config.yaml
hidden_size: 640
hidden_act: "relu"
init: "normal"
init_std_o: 0.00414
learning_rate: 0.00227
lr_head: 0.00708
decay_fraction: 0.344
doc_mask: false
Each number is 128 + 32 x the weight over its row's rms, rounded and kept within 0 to 255. Layers, rows and columns count from 0. The size above them is the row's rms in percent of the matrix's.

# layer 3 MLP up, 2560x640, rms 0.102, rows 750-802, columns 512-575
size [100 104 108 110  89 100  94  95 101 105 102  99 101  28  91 103 119 100  93 107  91  91 101 100 103  88  99 106  98 102 105  94  96  96 102  99 109 104 115 111 102  97 104  90  98  99  98  94  93 105  99 109 102]
[[ 68  63 149 130 195 195 133 142  82 169 100 114 124 127 138 133 151 142 152  89 187 107  49 150 102 138 156  96 110 128 156  74 141 155 129  48 168 102 115 119 148  84 121 149 134 117 162 103 129 105  70 148 148 131 114 161 169 147 104 123 141  80 140 101]
 [156 140 113 122 125 173 134 121  95  89 130 119 148 115 128 146 147  85 184 160 123  44  97  62 153 134 124 120 101 130 126  99  85 148 148 108 105 117 139 134 150 138  88  85 151  88 186 137 131 147 116  91 148 130 184  99 179 118 163 169 159 162  77  70]
 [116 128 132 110 222  95 142 145  52 146  98 112 107 118 120  70 163 146 112 142 155  93 101 140 108 173 125 114 130  91  94 112  85 108 128 130 116 120 137 147 103  94 131 114 141 160 127 122 142 104 112 138  70  69 146 168 153 123 118  96 153 150  87 114]
 [ 87  95  66  98  86 154 134  83 142 135 113 121  89 110 100  85 168 112 172  85 177 129 143 144 105 157  67 176  87 144 131 119 159 125 139 109 142 153 116 105 146 121  73 121 161 136 145 145 161 154 146 116 116 139 109  89  92 127 139 117 185 117 106 105]
 [100  72  49 159 104 101 152 116 104 163 121 149 147 106 108 174  85 139 116 114 105 169 112 137  97 157 157 178 147 135 166  95 104  63  49 134 160 136 142 162 108 150  61 121 161 110 197  90 181 138 160 163 131 158  92 134 115 111 119 170 111  82 103 110]
 [110 111  82 108 139  79 164 197 109  99  61 119 101  87 162 121 166 180 200 172 220 150 132 135  98 134 129 193 120 121 142 162 160 145 131  83 156 164 177 112 115 106 160 118  85 136  94 165 198  97 181 114 136 155 105 113 111 165 111 105 139 135 210 131]
 [ 87 140 147 150 166 104 136 116 129  77 169 102  77 165 187  97  88 118 150 139 123  73 159 170 100 155 189 155  77  81 163 152 129 169  64  74 156 104  79 165 155 119 106 142 162 155 167 145  85 118 152  43 116 135 100 129  81 113 151 147  79 136 145 136]
 [ 96 156 120  95 138 119 113 130 106  75 149 195 111 127 109 106 165 113  97 123 182 145 114 153 145  45  98 115 149 107  69  83 122  91 144 182 125 141 142  91 114 102 143  91 153 113 182 148 148  97 164 131 123  89 155 105 141 133 118 129 157  86 123 153]
 [ 96 155 118 117 192 155 125  73  86 110 108 135 142 132  95 143 159  94 150 109 113 160 135 151 131 127 103 111  76  92  72 134 155 147 106 128  83 119 155 151  47  70 112 166 126 178 158 100 151  76 134  83 164 173 146 178 128 163 111 114 139 191  93 105]
 [131 118 100 127 142 165 138 145 147 143 147 102 165  67 111 105 177 101  56 120  90  97 113 114  68 149 137 145 124  61 155 128 138 149 109  81  83 127 133  75 112 134  97 139 136 132 134 153 114 143 144 106 221 122  56 168 157  94 135  75 161 149 140 136]
 [108 107 125 112 142 160 156 151 112 116 128 179 149 116  73 125 101 186  76 165 106 118 149 136 136 121 155 161 115  76 176 129 146  92 134 132 106  98  97  77 201 109 199  88  92 121 126  89 169 150 172 187 120  95 162 108 175 101 142 168 122 123 167 142]
 [120 162 117 122 103 127  77 161 241 101 146  66 109 128 124 164 147 137 160 147 142 121 144  87 134 149 150 123 134 197 123 189 141 134  76  75 118 136 150 150 122 177 174 171 143 104 144 183 182 142 119  99 154 166 113  94 116 110 113 111 143 146 159 148]
 [131 142  87 102 155 132 189 119 125 131 165  68 166 159 133 134 163 129  96 216 194 126 131 105  93 137 116 146  69  81 171 121 134 128  99  89 100 126 164 142 103 131 135 150  70 106  83 147  76 131 107 128 139 152  90 100 116 140 152 131 103 105 219  76]
 [100 138 122 141 125 198 105 169  98 155 151 115 151 122  80 118 123 186 142  81 230 142 118 155  98 103 132 105 113  86 127 171 116  66 141 120 255 107  33  97 164  92 133 133  96 139 132 149 149 121 130 122 138 115 110 109 115 141 114 141 158 177 126 150]
 [ 86  69  75  98 125 175 169 154  84 110 181 186  82 100  96 144 121 130 166 195  90  93 124 172 123 100 123 130 157 167 167 149 126 169 131 146 116 150 137 143  94  98 116 111 100 177 185 135 144 174 111 177  72 128 105 147 100 141  88 156  78 127 144  80]
 [ 95 145 177 148 147 132 146  92  90 150  75 123 108 101 175 170 173 102 125  60 148 103 136 117 146 117 103  83  63 135 150 201 141 130 164 157 110 131 138 130 117 152 132 113 164 105 171 149 149  97  96 149  83  98 130 106 162 109 103  79 125 133 155 110]
 [113 133 107 152 152  72  90  89  96 117 117  99 209 117 135 121 127 147 121 138 136 100 174 159 167 129 123 101  73 158 110 150 117 125 158 178  70 158 153 124  79 149 162 122 114  81 157 134  63 136 144  49 152 114 161 128 113 161 125 234  88 151 134 130]
 [117 173 134 115 144  97  82 150 133 137 124 161 141 106 110 118 171 151  83  94 149 102 142 139 135 202 151 171 107  71 177 117 147 182 141 101 124 154  68 136 161  96 138 108 137  80 125 168 153 128 198 148 110 153 135  80  89 124 101 142 176 102 130  50]
 [121 109  50  84 147 179 142  86 144 142  84 115 120 126 114  88 126 109 108 113 145 187 165 194 153 103  97 118  84 151 111 188 146 161 135 123 191 169  87 131 163 113 151 123 153  94 202 103 167 146 126 114 122 127 117 117  75 184 115 182 171 152  92 103]
 [112 124 161 106 147  64 144 128 165  97  99  77 137 203  91 182 116  90 108  78 134  99 162 134 162  76 174 111 181 159  91  26 143 117 143 102 122 173 113 167  87 110 165 147 209 120 107 177 119 136 185 160 161 156 126 163 155 134 148 164 137  53 187 134]
 [139  74  96  86 112  89 140 115 159 176 124 196 106 126 138 130 153 133  63 127 148 130  90 117 118 134 126 207 145 103 134 118 141 140 181 124  83 121 129 128 161 149  86 178 164 158 170 129 113 115 128 136  74 134 133 130 118 176 169 167 131 158 109 163]
 [154 136 115 172 165 163 143 149 129 135  89 124 191  61 117 127 129  81 112 163 125 142 162 152 124 165  97 131 160  97 141  56  85 115 114 102 136  90 119 155 168  84 142 142 104 103 179 114  92 157 114 125 147 125  99 107 103 104 107 108 138  68 120  59]
 [142 156 152 166 126 124 191 112  84 159 171 137 140 133  97 149 109 165 150 127 187  71 154 133  93 145 129 102 155 117 132 168  86 102 117 128 162 151 139  66 158 140 166 170 139  96 138  63 108 135 195 163 119 171 113 153 109 140 112 161 118 107  95 112]
 [138  82 100 102 140 117  92 123 102  54  70  94 145 124 129 101 142 129 121 118  60 142 149 119  74 145  73 156 211 133  99 112 138 138 147 147 103 202 114 140 144 114 132 175  83 141 130 139 139 124 142 102 132 146  94 113 135  96 106 127 143 135 171 115]
 [168 110 172 151  86 133 138 139  70 131 109  90 140 116 134 126 110 103 162 102 118 175 134 144 120  85 125 108 127 147 141 115 167 162 132 159  86  63 136 131 151  38 114 160  87 149 160  78  96 121 170  92 158  95 138 128 103 118  75 131 128 173 136 117]
 [158 160 137 125 153 111 132  87 119  94 131 123 158  87 161 134 146 101 123 163 139 157 145 109 110 162 169 156  70 155 125  89  98 207 138 135  88 126 168 167 111 147 150 165 119 160 106 111 164 130 139  96  98 150 130  97 101 183 113 100 169 150  96 147]
 [ 76  53  84 136 156  92 162 149 182 121 150 110 126 138 149 147 115 139 114 116 147 118 132 141  76 165 103 114  92  59 155 106  59 151  44 109 131 117 150 102  99 148  89 101 138  96  96 131  97 204 123 158 126 139 112  21 188 167  90 158  97  93 117 105]
 [140 147 116 109 102 130  89 164 170 148  91 202 112 146  90 123 163  95 159 144 146  99 176 117 191 160 181 134 104 119 100 131 140 152  62 112 176 110  88 139 100 150  37  94 192  97 141 103 107  91 168 156 160 119  87 167 128 143 159 140 104 146 196 174]
 [ 81  90 126 173 123 111 153  95  50 108 160 146 106  74 104  90 143 119 150 104 182 142 137 140 169 148 147 149 135 120 116 129  89 129  84  98 136  76  93  78 116 109 170  49 131 112 152  94 144  84 173 123 117  72 124 130 150  91 107 163 194 139  96 123]
 [ 85 158  97 151 179 189 157  80 133 146 219 153 101 150 135 138 121 137 178  52 142  95 134 136 153 118  97 146 127 123 146 107  97 142 115  95 154 134 163 122 111 133 126  69 160 109 152 115 147  78 120 154 108  94 113 127 119 156 151 141 136 124 136  33]
 [119 122  83  83 187  84 133 139 145  90 165 128 140 100 110  80 113 105 164 188  87 190 133  99  79 185 115 109  75 131 128 197 102 166  72  97 123 113  55  78 114  63 137 177 132 106 169 113  70 101 136 108  95 220  85 134 134  85 143 110 156 156 142 117]
 [ 80 150 135 143  85 162 158 125  99 144 139 118  62 101 164 137 119  60 125  96  79 182 111 129 102 141 108 154 143 136 104 106 192  92  89 129 100 156 134  81  90 181 115 114 149 164 125 169 130 101 118 122 162  53  94 103 135 111 188 152 134 119 158 109]
 [148 146 160 162 125 135 119 154 130 118 127 160 198 129 197 115 139 117 111 200 122 120  74 140 134 140  62 129  89 166 180  94  88 223 125 128 142 131 106 127 126 129  76  94 140  83 118 146 109 119 163 151 185  91 115 163 133 148 122  86  93 160 120  61]
 [125 159  95 100 125 144 113  99 127 143 129 105 108 168 123  89 119 124  93 145 125 201 157 110 128  96  95 154 120 137 129 139 136  97 161 168  97  93 175 217 115 142 111 135 109 125  88 145  96  56 114  82  84 115  75 162 159 143 163 134 149 138 102 120]
 [ 30  91  92  93  75 107  95 185 104 155  80 117 115 143  97 123  99 184 132 133 112 180 105 169  92 136 109 179 109 141 131 131 108 115 108 120 150 175 116 135 194 140 135  99 165 121 133 146 198 147 120 127 146  78  71 110 113 165 153 127 117 143 153 118]
 [186 110  85  99  44 124 205 133 160 175  86 138 109 105 109  88 141 158 119 130 109  71 109 143  89 139  87  90 134 134  93 106 164 110  96 110 108 102 104 121  83 126 141 145 158 203 143 139 104 132  86 105 125 116 115 112  70  99  76 129 173 149 180 146]
 [104 131  69 102 163 112 127  93  82 108 100 109 113 111 112  96 150 123 118  57 136 143 123 120  66 117  72 137 117 151 123 127 112 125 112 143 129 106 186 153 110 156 206 172 113 172 168 124 179  90  74 155  93 155 129  88 151 171 106  60 113 116 173 172]
 [ 81  89 116  55 137 190 155 103 120 131 107 167 145 142 213 136 126 106 110 159  97 128 156 178  63 141 122 119 140 127 119  60 153 122 156  99 140  77  77  92 109 142 176 103 123 111 161 143 148  99 118 128  98 159  74 129 123  50  45 102 140  62 177 119]
 [114 146 167  91 147  72  39 127 151 137 126 154 137 101 141 106 144 131 110 133 108  92  76 109 127 146 138 132 112 107  47 150 108 136 139  84 167 155 150 120 202  91 137 107 157 112 121 133 133 148 148 150  61 110 102  70 163 140 164 130 112  87 135 107]
 [ 81 117  89 175 123 123 182 120 121 137 164 120 155 151 161  82 137 151  78 139 163 121 166 144 125 159 150 143 129 136 184 119 153 156 148  79 168 105 148 146  80 157 122 137 119 179  85 132 157 121 165 142 120 136  82 136 108  97  90  87 127  82 129  95]
 [ 93 127 101 128 134 102 104 112 185 140 126 102 134 105 124 149 152 156 111 113 101 101  79 162 103  96 161  59 154 170 131  90 119 151 134 105 137 166 116 121  56  74 149 142 125 176 126 129 167  79 131 113 124 187 114 156 171 134 139 119 118 191 142  92]
 [ 85 140 126  94 171 177 172  94 155 132 108 137 102  90  70  69 180 167 100 126 161 113 111 113 120 144 142 105 121 117 156  96 206 162 128 127 140  93 182 100  90 134 144  81 110 184 141 142 128 181 175 119 119 115 146 155 115 116 117 156  22 107 125 169]
 [ 63 137 142 117 165 135 149 118 102 184 167  99 114 109 116 150 165 150 108 169 103 117 145 186 107 156 136 138  99 114 139 121 147 136 145 118 143 146 149 183 158 115 147 152 170  57 139  80 144 179 161 120  63 117 155 165  98  79 105 121 119 109 127 121]
 [119 140 176 134 107 149 191 163 141  81 152 135 186 163 127 156 111 193 146  88 120 145  85 140  86 121 116  96 140 157 118 148 126  99 113 187 119 159 175 181 144 114 132 125 128 114 157 115 105 127 110 111  80 162 111 113 113 158  91 133 123 119 120 151]
 [ 99 178  75 131  24 163 132 116 186 158  90 115 102  97 127 145 170 138  91  89 126 149 111  89  93 119 143 134 135 126 110 103 114 136 141 110 153 121 168 144  59 130 161  76 179 169  86 141  93  61 165 137 155  94  89 173 113 134  59 166 149 109 164 106]
 [159 122 136 164 156 153 164 145  74 144 188 136 180 133 132 210 120 118 187 128 149  77 129 137 149 105  48 125 120 100 121 148  52 175  87 156 122 159  98 126 144 124 165 122 140 114  96 190 128 126  94 116 130 103  68 104 105 179 124 127 181 126 111 144]
 [137 130  65 131 159 138  95 102 118 126 170 145 155  69 142 121 166 114 116 148 123 133 111 172 103 123  64 139 153 108 151 179 135 170 166 136 131 153 145 166 118 148  87  59 117 151 104  95 136  66 192  94 146  75 168 113 106 176 108 125 133 122 143 148]
 [159 158 135 127 173 113 164 144 186 140  99 115 114 127 166 138 164 138 174  80 109 191  47 187 130 118  87 163  83 150  95 133 121 179  76 121 104 128 110  87 188 116 168 129 120  80 179 118 115 134 106  77 145 142  88 120 129 110 147 154 176  87 113 112]
 [ 75 137  77 119 147 119 129 108 131 129 151 163 114 134 131 131 117 118 111 173 135 138  96 101 121 154  79 111 113  81 142  92 138 144 169 140  97 140 109 183 174 166 173  92 140  94 128 112  92 145 214 118 121  96 109  81 156 155 155 111 122 136 114 169]
 [123  76 155 101 157 129 104 165  84 144 136 117 100 148 119  36  61 162 143 158 119  87 183 143  96 131 159 143 100 119 174 124 126 168 109 111 139  75 118 128 102 110 135  49 145 116 132 119 109  88 156 146 188  85 151  92 142 126 117 148 160 124 128 123]
 [130 169  90 131 113 115 128 175  73 159 167 128 128 126  78 102 141  72  58 122  79  49  90 122 131 145 106 129 132  89 165 152 140 151 184  96 139  65 124 121 132  86 151 148 199  86 111 132  92 177 137  77  84 136 143 136  76 182  95 116  72 163 148  93]
 [141 145 107 167  70 162 141 183 113 135 140 130 114 158 120 124 119 127  49 148  84  82  71 159 125 112 155  73 108 148 133 124 121 114 109 143 178 128 141 160  82 137 119 126 135 204  87 148 124  52 129 171  82 121 112  76 147 101 116 157 194 137 100 108]
 [ 64 115 118 116 176 121 148 111  72 113 200 115 141 124 143 100 112  63  73  73 100 113 161 159 178 123 194 119  93 140  53 143  90 167  81 176 128 117 131 164 140 129 211 124 150 155 138 148 216 140 110 176  96 120 131  96 120 129  76  95 119 121 106 185]]
# layer 3 MLP down (transposed), 2560x640, rms 0.0951, rows 750-801, columns 512-575
size [103 108 111 110 104  99 102  93 102 102 104 106 101  34  90 111 114 101  90 111  86  96  98 107 101  92  96 102 102 127 102  97  95 100  96  99 112 100 113 115 103  96 105  89  96  98  99  74  93 102  95 109]
[[138 166 146 110 158 100 129 117 127  82 170 142  94 165 108 213 153  79 110 172 133 154 125  94 108 184 159 129 102 171 132 105 113 192 106  91 137 122 109 141  98 131 154 120 133  92  68 113 114 154 109 135  67 144 128 131 182 124 163 109 120 101 138 189]
 [ 97 172 127 134 158 145 122 117 129 174 194 117  89  80 105 166 104 109 158 146 132 171  84 128  93 155 112 117 160 182  27 120 156 147  78 132 138  73 150  91  88 210 146 108 130 178 156 147 125  69 117 106 118  99 168 123 172 120 137 124  99 160  15 130]
 [ 95 135 158  97 176 139  66 155 122 141 111 109 162 139 194 156 147 154 144  71 161 180  65 109 147 148 103 141  74 154  98 159 108 144 148  86 143 185 147  90 155 114 161 168 132 107 114 131 135 189 202 113 107 119 195 167 138 100 138 124 127 136 118 113]
 [103 130 148 174 130 124 129  76 203 104  96 119 148 126 114 131 137 111  87 142 119 136 173 115 182 156  92 101  97 223 148 138 170  82 138 151 123  85 138 170 149  70  75 160 162 129 101 113  69  88 125 103  74 117 101 151 155 107 142 127  91 121 148 127]
 [132 125 121 108 112 163 178 199 152 116 148 111 132 187 124 133 164 189 190 116 164 134 110  99  83 149 133 140  78 130 129 118 108 126 136 130 106 116 100 188 112  87  86  97  69 139 101 105 125 119  85  97 149 184  34 105 117  89 128  92  76  84 102 126]
 [191 153 157 150  98 101 107 142  70 102 157 133 137 123 187 115 101 113 121 192 155 100 147 143 140  71 131 146 101 129 125 138 112 110 141 104  75 157 112  92 104 115 115 141 190 117 122 185 149 143 107  87 159  91 129 128 107  56 134 130 162  62 112 135]
 [ 89 134 183 123 144 115 120 188 116 138 156 117 109 162 175 141 130 112 131 102 160 132 139 119  89 143 156 155  76  91 136 109 131 153 101 188 120  96 138 162 139 103  80 101 155 164 147 150 151 154 157  46  76 131 100 120  67 101 141 124 127 138 130 134]
 [ 75 107 104 127  54 123 178  89 121  98 112 102  81 103  48 141 126  82 168  94 120 109 159 186 104 149 141 147 135 162 110 101 181 130 167 145 135 151 146 147 129 124 137 138 144  72 135 141 137 101 121  66  98 105 148  92  82 158 133 146 120 124 120 113]
 [102  81 138 109 122 172 134  75  60 153 157 143 132 130  81 153 124  94 133 139  92 131 133 154 187 130 101 204  81 116 119  98 155 107  88 137 102 188 133  68 112 126 110 170  68 162 137  64 157 161 101 179  90 133 202 146 166 110 136 136 181 159 121 141]
 [151 134  73 111  41 157 102 165 147 123 125 137 147  98 125 100 191 179  97 152 140 130 140 171 122 162 151  75 126 131 135 176 130 136 139  67 121 114 149 120 137 157 150 135 152 140  99 126 115 149 150 160 164 113  91 155 101 158 117 138 152 129 122 149]
 [181 105 142  84 135 121 167 147 106 200 130  72 103 131  76 159 127 127 136 113 150 108 143 110  98 132 134 144 101 129 165 135 145 148 121 146 133  84 152 167 114 105 146 129 139  88 127 114 113  99 141  96 121  84 133 148 123 164 175 171 145 119  86 115]
 [137 111 106 167 156 159 121  87 127 103 128 114 126 142 167 120 198 132 102 110 118 102 103 135 109 134 156 196 135  90 120 159  57 154 157 138 140 118 168 125 117 154 170 104 145 162  81 120  79 119 115  82 217 120 148  99 162 136 206  65 140  81 129 150]
 [138 122 132 126 174 151 101 144 139 142 125 159 133 111 161 130  85 104 140  99 143 105 115 120 158  87  71 122 130  77 132 175 125  99  81 104 116 136 146  90 137 118  87  67 207 106 149 128 108 178  89 174 147 158 149 147 125 141 156 174 175 131 123 113]
 [169  50 137 141  47 118  91 105  65 119 146 117 113 127 131 197 103  88 136 186 162 133 145  54 134 164 158 111 155 130 153 122 168 165 142 141 198  78 123 139 136  95 126  85 132  93 112 116 107 195 136  81 113 124 122 134 134 134 127 122 148  85 101  82]
 [138 103 140  56 131 113 109 155  90 148 143 136 142  92 114 127  87  52 107 173  95 104 138 122  94 166 113 164 134 164 104 198 103 163 106 128 119 159 140 100 144 128 125 134 108  85 109 135 144 143 105  70 104 159 101 164 123 146 150 168 121 150 173  36]
 [188 181 126 157 190 163 124 137  92  96  67 167 153 108 163 135 150  97 146 168 113  78 143 162 176  94  88 150 107 103 166 134 154 183 103 136 139 126 182  98 104 147  88 131 110 154 136  89 103 147 121 104  93 142 120 182 150 154  98 172 114 112 139  87]
 [169 155 210 148 117 107 163 121 137 102 141 114 215 173 206 101 148 104  88 146 125 104 127 158 121 104 101 104 138 129  79 127 119 133 113 127  92  96 142  94 111 157 161 122 131 120 114 141 168 134  96 127  76  88 182 166 117  99  55 194  69 114 138  66]
 [125 129 125 117 163 152 194 146 165 138  74  38  92 129 219 126 169 142 102 149  93 145  96  93  92 162 158 127 144 113 123 115 123 171 103 151 134 147  80  76 186 144 174 178 202 133 119 148 143 142  97 165 134 159 158  83 138 160 100 147 127 118 149 108]
 [168 121  81  86 168 109 104 141 140 133 198 142  91 129 126 169 119 125 180  78 109 112 128 159  96 101 152  95 120 157 137 143 182 132 113 128 136  95 114 129 149 130 116 125  92 145 113 114 121  98 165 112 119 124 177 200 149  65 165 112 109 103 130 124]
 [158 143 109 145 167 117 199 121  16 137 110 107 182 158  86 109  97  99 101 140  69 102 134 116 184 100 136 124 104  81 161 102 137 104 146 138 140 199 141 111 125 134 105  98 160  74 154 118 138  96 141 146  92  82  67 170 175  99 137 196  90 100 131 140]
 [ 77 114 185  94 106 144 104 168 133  92 124 110 105 144 147 161 122  99 185  96 137 136 186 144 133 125  95  96 162 170 114 133 127 133 120  56 138 129 117 111 113  67 110 118 153 211  56 108 195 137 178 130 159 132 130 130 120 122  76 145 130 127 147 127]
 [117  77 117 147 113 161 121 128 192 146 126 119 209  42 183 155 164 141 116 138 153 224 193 114 155  77 155 136 123 165 106 123 138 127 113 157  63 160 206 154 130 136 151 147 135  67 137 217 160 151 180 107 118 179 112 102 146 136 152 136 120 116 148 144]
 [138  54 111  95 108  96 118 130 150 128 141 161 104  93 155 125 113 125  64 178  92  86 139 181 152  98 147  99  80  70  67 142 141 130 158 131 101 147 163 140 125 103 116 116 129 132 167 108 179 150 110 151 103 127 108  99 138 170 113  77 106  92 100 109]
 [165 136 134 143  91 146 132 113 151 154 103 126 148 117 168 185 132 132 134  85 109 182 162 139  63  93 166  83 173 132 175 142  77 145 135 217 144 153 110 118 183 103  93 122 123 139 163 165 135 127  60  89 120 126  98 153 117 132 158 160 167 138 126 131]
 [148 118 174  92 123 110 119 162 113 118 112 182 142 104 140 122  99  44 192  80 143 157 166 135 151 109 143 107 100  98 119 152 183 146 185 116 144 100 132  46 149 114  99 153 104 117  85 143 121 146 154 113  99 114 137 118 111 130 144 157 151 143 174 112]
 [131 132 162 129  59  71 111 165 106  99 125 128 118 143  95 112 123 160 148 116 128 148 124 133 155  50 125 106 132 113 109 123 147 129 117 129 116 123 149 117  60 108 156 152 165 149 102  87 118 101 119 115 164 164 167 118 124 108 137  54 158  98 137 103]
 [116 151 112 160 156 106 117 142 174 123 161 112 133 176 225 152 130 161 137 129 126  70 147 130 135 152 146  70 131 108 102  90  97 138 105 164 126  76  97 102  73 141  88 148 221 145 188 153  85 162  96 118 117 160 138 125 128 173 123 102 116 133 116 121]
 [191 129  74  98 157 141 124 152 100  76 111 134 112 149  93 183  89 115 146 160 100  60 176 165 143 131 124 122 112 153  94 183 114 174 122 154 123 134 119 117 118 160 171 144 105 118 111 117 105 146 137  87 124 128 110 137  82 141  92 124 122 125 172 104]
 [142  89 131 124 158 101 111 155  96 125 148 156 137 134 137  77 123 110 135 148 137 101 142 150 118 157 169 153 146 124 159 150 190 149  94 141  95 110 115 137  92 132 158 133 134 179 116 152 129  60 143 101  85  82 142  98 111 117 142 145 134 125 129  84]
 [147 149 137 195 157 124 176 181  89 149 170 112 164  98 156 128 110 189 122 127 141 129 104  79 121 115 109 110 177 102 111 103 186 129 102 144 147  73 107  62 132 106 154 113 132 166 154 132 146 139 129  99 130 100 189 133 170 180 144  91 133 119 166 176]
 [231 113 118 154  76 187 168 184 128 141 136 114 133 102 123 173  63 143 109  92 139 155 126  90 155 169  96 174  86 128 152 141 202  56 156 158 100 157 161 103 123 163 162 165 142 128 175 113 104 192 124 145 148 182 107 179 125 162 156  99 150 139 132 146]
 [ 76  66  96 122 154 121 111 132 173  95 163 160  62 111 102 105 126 188 112 101 142 160 108  73 154 125 156 137  99 154  97 121 109  90 117 168 122 134 112 127 135 179  80 115 129 172 137 129 101  38  73 120 132 109 116 147 130 136 159 159 131 113 112 140]
 [112 101 127 144 178 116 139 204  78 192 124 121 161 182  79 103 136 135 156  48 115 159 175 128 168 190 154  81 114 157 109 126 124 151 180 101 149 152 133 160 139  76 206 165 121  90  91 167 126 130 136 174 128 101 161 160 130 104 133 120 119 107 156 146]
 [138 145 122  85 113 102 162 100 120 130 125 110 135 153 133 167 106 152 131  78 137 140 116 147 135 158 174 136 154 117  96 183 110  91 100 104  97 131 123 179 126 180 186  82 148 112 112 129  77  44 140 129 141 132 176 125 184 165 119 148 114 135 202 108]
 [153 150  89 133 190 132  73 109 141 194 124 177 147 140  83 114 100 130 159  92 150 124 173 137 106  68 114 100 114 144  73 108 157 139 135 150 129 101 127 123 156 192 151 166 123 142 112 120  99 103  92 147 111 122  97 146 120 116 108 106 170 100 136 109]
 [145 125 163  84  93 145 126  72 116 122  64 185  78 125 182 126 106 191 139 124 134  71 140 108 134 108  40 109 177 142 139 183  87 131 135 131 167  81 114 153 157 130 188 152 182 134  89 154 130 110 146  61  37 122 141  46  92  80 119 122 144 156 125 183]
 [108 134 185 136 111 166 153  63 112  61 155 107 184 140  99 127  86 151 108 128 132 138 113  74 115 106  76 176 105 146  93  97 145  91 157  65 131 173 189  87 164 133 147 138 113  95 106 111 132 113 128 103 152 171 141 133  98 143  81  98 187  99 126 129]
 [105  98 108 143  91 130 154 112 102 170 169 127 103 181  84 134 147 118 143 117 131 118 205  99 148 143 148 108 128 143 107 101  95 149 128 144 145  52 172 110 148 166 154 176 130  58 155 123 139  83  87 126 167 136 121 146 132  59 180 196 132 121 132 107]
 [144  87 152 174 107  84 102 140 148 144 203 123 165 131 170 140 184  88 130 145  76 145 102 142 166 162 147 115 138 127 116 107 189 144 107  85 164 155  84  55 155 145 106 132 144 106  65 143 124 152 125 157  59 100 120 142 124 152 119 151 112 133 122 178]
 [137  90 172 145 101 128 130 147 155 125 138 132 165 117 116  99 135 182 139 212 112 166 190 118 104 166  94 160 184 164 133 150  89 168 164 191 108 148  80 153 104 108 145 112  78 138 197 123 111 153 137 148 148 145 117 166 109  64 135 100 140 101 167 206]
 [115 133 134 101 152 154 121  99 161 114 137 141  93 132  63 175 165 150 160  96 105  96  90 116 154 138 155  95 124 121  88 132 135 145 140 110 177 138  96 153 103 139 155  82  47  93 117 186 134  61  72  67 127 153 126 140 145  91  64 132  71 104  80 137]
 [121 136 104  58 143 138  63 125 133 166 173 106  99  95 117  60 113  83 109 223 128 128 110 142 165 146 104 127 154  45 141 155 110 103 149  86 132 155 153  95 160 135 182 117  97 148  72  99 140 130 111 179 196 146 132 133 171 120 142 109 123 121 132 148]
 [109 100 125 113 124 125 111 107 190  77  91  63 141 150 199 133 159 119  98 116  96 119 148 188 106 143 115 146 136 151 177 135 146 178  82  93  70 133 177 172 166  94 145  89 112  79  99 109 123 118 146 118 147 104  92 144 142 108 133  86 161 189 139 119]
 [118  79 170 151 122 108  98 115 133 182 127 122 119 145 105  63  89 104 127 109 180 138 135 159 156 174  88 101 165 168 158 109 134  81 142 175 122 128 159  97 129  55 132 177 128 173 135 129 146  94 108 118 191 117 118 162 126 125 133 109 134 113 105 126]
 [169 167 217 130  77 172 147 124  79 145 173 153 111 158 140 173 129 110 188  85  91  89 113 127 117 113 135  67 106 132 113 205  95 133 135 149 106  95  92  99 134 132 147 157 181 124 107 135 156  75 135  84 161 107 132 149 131 144 187  99 111 152  99 139]
 [169 142 145  86 140 113 141  99 166 100  43 134 182 155 136 108 104 146 159 127  73 160 137 140 112 139 110 132 136 179 111 161 165 148  94 135 105 116 189  86 122 129 129 117 105 165 156 178 154 116 121 114 133 181 151 126 168  56 151 180 123  99 188  84]
 [100 157 110  76 104 197  79 179  75 115 161 115 141 149 114 142  98 121 122 104 136 157  83 113 128 171  94 151 136 114 131 122 129  70 146 145 113 140  56 145 155 188  98 123 146 190  72 108  85  90 128 149 120 207 107 118 121 202 151 106 134 104 127 142]
 [171 113 136 123 125 136 191 138 145 135 140 134 159 119 191 124 178 100 159 120 112 145  79 159 128 148 141  98 127 143 133 148 139 149 174 123 133 139  89 166 149 199 127 131 134 166 125 143  54  82 169 106 105  92 130  98  89 102 135 126 175 123 181 129]
 [125 135 149 117  93 135 145 153 201 106 138 175 122 109 115 163 183  78 150  24 126 108 102  96 136 116 143 157  56  94 113 138 105  42 132 118 170 164 172 107 128 161 144 134 185 151  88 126 146 145  71 134 148 101 124 125 117 105 105 179 176  85 163 140]
 [123 111 149 110 110 108 172 158  85 154 115 144  96 122 131 177 102  52 143  77  69  88 127 104 142  94  61 142 109 120 141 146 117 158  80 221  92 151 133 138  61 141 138 113 160 113 153 186 135 125 144  73 136  93  99 173 102 115 124  95 174 103 109 106]
 [148  86 132  87 102  77 113 155 148 136 139 128 144 175 151 161 132 188 172 136  62 138 153 126 105 118 162 123 114 148 138  85 126 162 117 173 106 113 163 118 128 136 115 142 109 111 122 137 114  93 142 144 110  89 148 166  96  79 153 102  89 102 182 161]
 [163 139 111 132 112 151 125 196  93 113 187 159 100  88 192 191 107 105 121 147 131 139  95 108 118  95  89 101  95 153 111 131 156 109 181 133 173 119 111 181 161 189  96 130 126 105  92 127 145 120 120 124 122 139 167 102  92 124 125 117 170 153 139 117]]